From a checkpoint of a small transformer trained on Wikipedia.
Size: 9 layers, width 512, 8 heads of 64, MLP 2048 GELU, vocabulary 32000, 45.2M parameters.
Architecture: LayerNorm before each block, learned positions, no biases in attention or MLP, tied embeddings.
Training: a variant of SOAP for these matrices, 7898 steps.
Each number is 500 + 50 x the weight over its row's rms, rounded and kept within 0 to 999. Layers, rows and columns count from 0. Numbers have three digits each. The size before them is the row's rms in percent of the matrix's.

# up: layer 2 MLP up, 2048x512, rms 0.0876, rows 1735-1781, columns 256-319
# down: layer 2 MLP down (transposed), 2048x512, rms 0.085, rows 1735-1780, columns 256-319
up1735 114:570480453478470437528500512475520537533535469538510544473481535457506472533514450445499534521462560514514463495513535505480531486540503490517432500534504482487518490469496481511447536509489518
down1735 106:519438527561471437475471601455555517452507586489495572480465565508498462523402472445514527518443480505542544392496481516470592445494531519515433474467559413463532445517473404493514432425427509
up1736 086:517526529495468489464472517507464538464591529500492528454445465556524541521449385458506492448497536566524526448507567473472520467559471467510493492523541524431442539465526557477521482394452450
down1736 095:477446485424493429421475476502390498515510538497436546433529466520516462514572472441410580528403563519408456393475517610558446510587544506468496552360569439495399543574466536415534483519439481
up1737 094:456445481543485467499549374487474540438570487516433603370481444478485454439428483502473410550374502547497485513560385468542433577467448509451488479474522389530494513504489482551531525431432489
down1737 093:513508541519535538491526486567601530608390514530519548435501476419538504490545507443585449432470518465431465453556484505503511475482428471518600462499544462628550521447452507606492482460620491
up1738 087:577495441604573564607457529546438521529531430496507510428447504515540505461436406431500545494553486468519527479557482466495490407593417439484492543524530523525448527513474408508558407569514493
down1738 097:528551509559562476527398503545530577443550557504490522517446511511457546547507584479592465543491470514431567542557429375529457493505522529491491486536510523461568450524487545584420561544490465
up1739 094:461532483491541493448591456507437418396537526482543536468405457514510447486491474461512467545481417515424478527396490553494516545513474422507473441586457440473517448466481573499533541485488549
down1739 097:430456492551406548427544590508427527617534509426470527480494484599411490492517467526525517496475520414477521591532419423496535523522392495430451494470422438522515565482485472478485519538540551
up1740 078:495468481652480492405504469543525515408389533457493552518446556491507506473448508535415508538463562474538476556482557598604538478468533522539462482484496453520498467476471467508539494568329434
down1740 092:500358505571391480449509461462462446565556450479425518432479475470504500488441487443519478575448463527539530409552453495539525455458532539489551499504489433497505470495435446608401440545454536
up1741 087:491510497550555504434475500486507515544581473476529551507519513485466425393456419553424540541487562482604542495528480478526586551556493534521491488481537494465552528501420520463573516444520431
down1741 094:486463535466481393456509444487424437574464357493495488580451399544509499451540525488522675386530545431396521452571498464485470542563534520566446485585500521635497377477504453481513459533558482
up1742 103:431475477566499426414498485524472532502522481463487472486438538482520541441422587605533507458516497644537404531531517521578559564580409554505491443573408462541488538485531483545589459417444532
down1742 093:538497510452545577510509375464467515672555558470494485543520473436550551535535503457519443583542397496484586449544575452512499434450482530488525534456516532436549520550504518505503507557448474
up1743 090:484501506473590546507559502446492466590542511500466473426461526547438498512435528498496397469474543472436505583563454441491560494493604521459583454537525499497481590591532568451532619420501495
down1743 094:544412517562424546500523524356529486566517489473457450555483594521477610528570520403502588451543494496486430447563480541500513470556548523561457386465542474507472447543523518477560553581514526
up1744 103:544509551529440446511462534483558537453504474462498430380471509429431525424437468568482399461544564561458485497557581472481486542482492412454477535596381446527553493545545493413463537542477438
down1744 096:469463523521361583560456448455366530493462507493556518520541462469551574570572483500478547564553421467508466403550554453353555509419538469562399476512542457498542622519558510528475528453499618
up1745 101:479438505501470510534572434549510458533515426549522501517594404561454488442400498498525465516507470454468565575472523464515496523527500550545434454493511505482595502508560457539474434435511545
down1745 102:473547475560480464521473532485456429575512487509455574542433569487552482498545482544410480551465526598404558411473550508512527464423485496482481466473510485560514447459460514391500469532469539
up1746 110:571511500458478559463522472507423479450460521480480390471510537401450550465459518437487470534512494491579442611516473448512479549466497473473464516619453581546558409401546585420499441572422374
down1746 104:526474534480470454458512488428517566406493529557492544522518554443430561568395462515417474521560462492519486523535495554412488461516489454538507471476501520469537497525469440538410499393508483
up1747 106:483455520491496446477598541561427545465544509549478502530560463427519456422483474421560525505500558545446515497536504588461517428547500407586489538490517452511477521453440464468475547484546603
down1747 102:534539555449565444529475467526541460429453502480505435482447552488507508586491450545505424467383480447410408548515535471500429584447446427396440568526551490469461471565462518566498542461547551
up1748 096:595490489520468467459551479499517551550485473427493407490547481602482494437492447509498545459565413540427504433515561550523532466547470480576553437519449360413574527520536453480593448464467489
down1748 091:540403586461567539444526423503513561553500523446529466525529592494573525506561448397557441525502478522591528466627544593569469488485538487480563521486512555577563413473520493512528567495518533
up1749 101:528488644461589455502493531423542510493480548498570590518529477469478520456439479524549502545527510563434473518587502543412441449422401414509411468421529465484445498558546480495587470548454546
down1749 102:495482441476506482523515539378504480491432483479413395490497432592490463454495551506445435573521505513541437536568487473475481513548517432455465510533465575429475467588483457521478500502495464
up1750 107:533543457552612566507603479493375406526530590520488558544431499515562485481568489383506531552452476517454558460490566409540578515496529448452504537579500516492476563477550485539452495438420438
down1750 106:490492497536499606547554541531509475518511561464380526450482503425558599572474470530503570507520534517554556496543495515461470609523536592433470452431397559528478522513451493454526508515573488
up1751 083:540545475489419531487453588423598599406484487479582579552527479490528454548453518441533368464499512528499580556542448554415523544440627548530534525468532463506455595513574597467506554551493503
down1751 091:535560510430474418499453517540579501469452514464507580495514551475451471590600496602550587624467520484531505458463424544536439496447489550582452544451553541473564550416419407548465507552580519
up1752 091:512545460426576460540530469439579494524451508451545516550413452532531550565504573481511505542520510600519487533540662497503485435549512497456525559515417425501475511509466556497442531571537552
down1752 095:479473480491516479510449516517595531504566465448558542528526452514492493600358414440516577527560483459483489563522493467514449487494529443559500494543533544587630429516480539566576482483415493
up1753 109:462631523457498543516512562481466547601593408571538515604448476531417471552521475470567449506442477553516464417469398505485438518473471472439535539523474477481511560474529508535552451519581596
down1753 104:481488571490585533545407473607463600506539554465472478561521478535619418505554453633412541501542529514453454474459549476455510450480540464429486517528421381469505451496385508463501477522550565
up1754 115:453437510404512481569521447441471545574637485371367512408396569520473508478476492466443446532518526449481437499538509485494516433553531544504490497478567579470523449570427515584516498524500399
down1754 104:479474573460599529480520508522551507530462442570515523530576465527399490505512558395474462566600461482599621443497492494508522462513522515505479455491400491511440441586464513518452545527499463
up1755 096:510538407549434521488450515516404443512438410417490507514512524510497423517645497432596661491514515547522414494466460492625485535511443484539513499556407487416496455471465491486449499566480516
down1755 099:480617551522461535598529493482585468584544506457483477504517476506519529552473479460495543531516523582478491587480526537536465470479477499453462518488553486529458535483494475552529399513427523
up1756 102:451553527600540439473559426464423447551499468574516490580424588430462558475467547602486492613499417499453474516510449452517584527470555562525462494504544530542562556442590453493588462459454437
down1756 105:448487478522427399569504470509512591486537498542538515553476453536506464448647590551438534438553452421544486588406527432585498476434419466468506487502421450486516531539527573494503492521515519
up1757 092:462630480490449479529493539507391433582462547578506437417556490575419525510497575385472571531515512519438529495492426429528389456527422576523488488473429590526524539501509535473486486486448537
down1757 102:442450522516462475563570568524500467555611574516505483473394430469515646539468518532545562478517529527511534545517488521491538418528521449474353452584514515445479433574447514518508550559568563
up1758 097:549446474404510425574524480478534443467537496486489378463429481475477475471481475499562424452441567524475512458515518420539482505486530465479518448490483521499521502392508438484481536474577499
down1758 089:416633485459558496570457509460468454511533524502530564535545531617505502535679509471476497610528526512563438505467553521483570400513500490506422393570501492484379459618455563480498531559504502
up1759 109:563419617490516432545466502509479465599534562517466437421549497470544532466525562514427585523462569541487481460523533552467587490528476449566448542472474465501529471478516479463555474482396511
down1759 095:496532517571467574529575452442483474481464450462539535573526502581420506501577502483523567496623467500534476450459573480491432450484485577443499468566524509441539593566543403464469582538507492
up1760 103:531484455521520451495490507418493537536437560550532429567393569516475459497494539504471502537507584486533593423454448425528437422500562509473560452520521600494531488478463566497499553485472449
down1760 096:522396443500486451486452534582425595514537503527429564501552530578425614516508507467413515557494470503446503495471504449555519497543436456491591450534528515437436495532473407544565589469447562
up1761 094:562560459522518521562517500480456518524415529454464525509448580533454515425475505501494557465514527550476429501526592479511509530526432396481475437565555457521515438477485497506445503438526623
down1761 106:555565389500550429410552519558472434463470459451461481429424499417525451484564580556581486482431534546487498484472553400542620425555468527413511559495496450539539525488491444549509508547498448
up1762 092:512475544492545475537427479506543454490550557471536442510492504445507585501520513499513522508677427510455490537560515517426486521536460512531498428507545574474484456454426490494619558447614481
down1762 100:430496504440527421463462506488438540394517567577398460533559548530429500487533515457441435457375536568486506534480499521528621495531554441481516518489507463540465525509452474420496491526550508
up1763 105:537406475611533484505476568554511504526467499580543579518582551470526529496499438452467549474469526492551535508570480506457514587524485463574607525492537470499520573434532505405430459516557434
down1763 107:565557521491492514476616475514613483471555527515480507476491623450517398452522560580504507468604495441563470424416543482460562478500500554522514560573462367400533391492575358494414453505504404
up1764 095:458476472504505509480497552441545438476423436491578475502492546444475469479499441525576494541510592550528587492560483512544516423520525527449568454587433562573485564496573515515545511516389497
down1764 093:515483504467548503483463524458480434474500428416519521558548393516394485429515530498515496514486557428498442513508533468485490495567488483553420445500507479479567514530415463423554494528448570
up1765 102:470412509525502491466513537455469419588491500489455497411485525532511550514449501434510540563532419496464515486563471468483569545515491511485546537515431531482508622559513562537447499526489494
down1765 097:478473585535551575550476490513476442568420429448433421534523449424445485477540534445393519469501471493506502414456415497443488568544506424477518491535457526463470515529517544508523569547466432
up1766 113:414526549607528512455490469552589478565540467515480471559536498496451620560478440457482480476542507500461558571464509522465479486453509541529513518556523485558518537510470594481432503519454597
down1766 092:561441518515464509481501494552489461442454502513583524468548470563499476403481483482521489518521409510551606453608521536417471584575417511498544436405522510524585493478516515485547498499517540
up1767 102:494366511507521513464568483479464548513507472428448556465413497539507358454417348485537423524475591502452549432496462551570603505428487573453411428565519578588530537506468438501433518551441564
down1767 098:415532526552479490577416491484608448529528526555489506493517479502471501458554478484527503436545541501499440485530403575503493525506534457573418531563491411503515548507559472512452492423523540
up1768 081:538460539498449552569407588462446513527522489529482510533558458494411481457456538432562421502469392488460451530539385502553528555436521486516492582527558488523487441514542520521546546557447515
down1768 099:606444569463527482596538492525474488461425449487585428419497464550534482477544558467485484514449477513559459515585521460521535515525423465508441602562504571430577393497510504523570450492440521
up1769 096:431456511452498467609495436469598469518393510473495507498531568554492474513505476520394534457517447549488492547452533566480453557558493585574470518525577424488462478496439550489510573433535482
down1769 099:446520578365485529598527605414633528403413511568548507502465559581482486548487449516558527511503473429537472492439557518375493615522502425593528425503582456529551534534519437534511456562474499
up1770 112:512416478488533520563525544515471504553662464493494595496428472575483537505534449531427497512446500540514447544465517508626528506467544484474536535531463494517492421511503515539482494446459536
down1770 098:414537487494544562507459402474531538540539540475517477517527487362539384468535509392550492475513514444499473500438588522589425590612436513489544454471484510479452522459488493471486413413544451
up1771 086:492480552417456497534438393439438488477538497465432515601491450495546482436479451515417452501506520420498422455490462553461592466472561460525486476493495562495518573472511474578418430678444535
down1771 096:587488523485502427531504536441450435588528423466522473589488450470458477576550436606580514602459452527410516449541440549521475497470483489556499538490543508489459414512552424508492470483453488
up1772 104:446490487427491503565511431469471481555493594475394487495526440539467516497457439494462546478517510581537475514475428508489374511555484582496558514517497544511551549575488488530526541561473465
down1772 105:502406452595615624449521477574417422408482496416417533481538537542508547462566453513473488585487405512404506442568516394488482422497459503556512477569462533515463490515581506466499543445462559
up1773 110:514572566426511484564554452565394594530471442493484503416478424491410495489485501526417421458514460510512524488553464442422446498449481501484552504520542530542539524467518543486393356492460483
down1773 096:431465460535525473398521467488494477521506537505541327531393532525528461507523497510625471559424541510413397426518580552559466443415589511526440508501466528469503480501564520516539597496482576
up1774 088:524494511563493536463485519538521592424432440551544571367470523500443388609506536554581530596503481531535541496497496470491602542535422390507517521608448507452444481570495443415479582533496470
down1774 096:604495493543512474484528506445549527506435458457553475461507472464526530469475509554612471466441585479557413505555465484522442582485564421523448538473434471464492462615504460526482457520582455
up1775 101:466403565528514532559548500431497444562526497502501473540585568544527533481583520489452593473607506437522470524491453488446526457559419431523449600512415519514501417546437434400525461475474535
down1775 103:514622519482487464550481554488399541543431513528467547411434521505567390478448473530570499519541525424503571503586485567504552521547446513523520489516501455480494494432647512517574480542460449
up1776 118:534566536524442554458416533483512481448516494481476555540525398480569513539391440505561438560501490500449534522530545528527616453475583509532479534546507490499487548473517595513464516473503537
down1776 106:583551394403505494519573499493604383479381496487431499444418457468631450447454569456537506455439445533534432580506529502445528502480492512535512503559450418434504482472594511536475451488427499
up1777 100:439447542488513565534530465528463524504498551491427524444537459549461515480450564520442501360440503530451478515605486381397588544519533528521532487550511525537514488515545481428477490382484571
down1777 092:457444467476501524457380556470461574578523454621471478631551335471537502505523539449531545505541505508493474524487428487517519505456533540360495549523497505469505488576567537476598400455567597
up1778 136:444544524515516414488559397443453531480509533446499523523464558490461422339516443525507543442471453486440488555523575605466567513488431482613530505532498566467514451483545536553516518460459483
down1778 119:494519579479558431526531506441481469526519551405414526425553454382573545524495457497470549430563489411527502491464556513508506580538543449505489533504473507391423615497528457533483463494499531
up1779 088:488525448545524425419509441418478424558461516439444594413470558495511476465534548547440571556480513394471523508513537568526514653490569518478556488517587432519465518562572532510516502466502510
down1779 099:485524436565535471571481608511481549479546397550501445426517464405539419490464450608546425522414422547563478425428536416498547578527527483557555544527554509443503513506484570411464508638481512
up1780 089:491391491478500468488535518421458454433558469488433511467384396522474573529548432600423562565497575516422617475488535481484480503495468524510449613599492613473448394569411498467546535485457480
down1780 094:551438447442622566499511475449391467432557476630420503552474526500520519509425515476506505513495498509494495478548554462522432442464551495462433536526524576478522433496527540521538520521578395
up1781 086:455469505548484543542519511570461492559365459435511500492418551521445494416458393519503471483476535578527485421540471530555587468392571430511578473601483464553475483423404559540449422484462503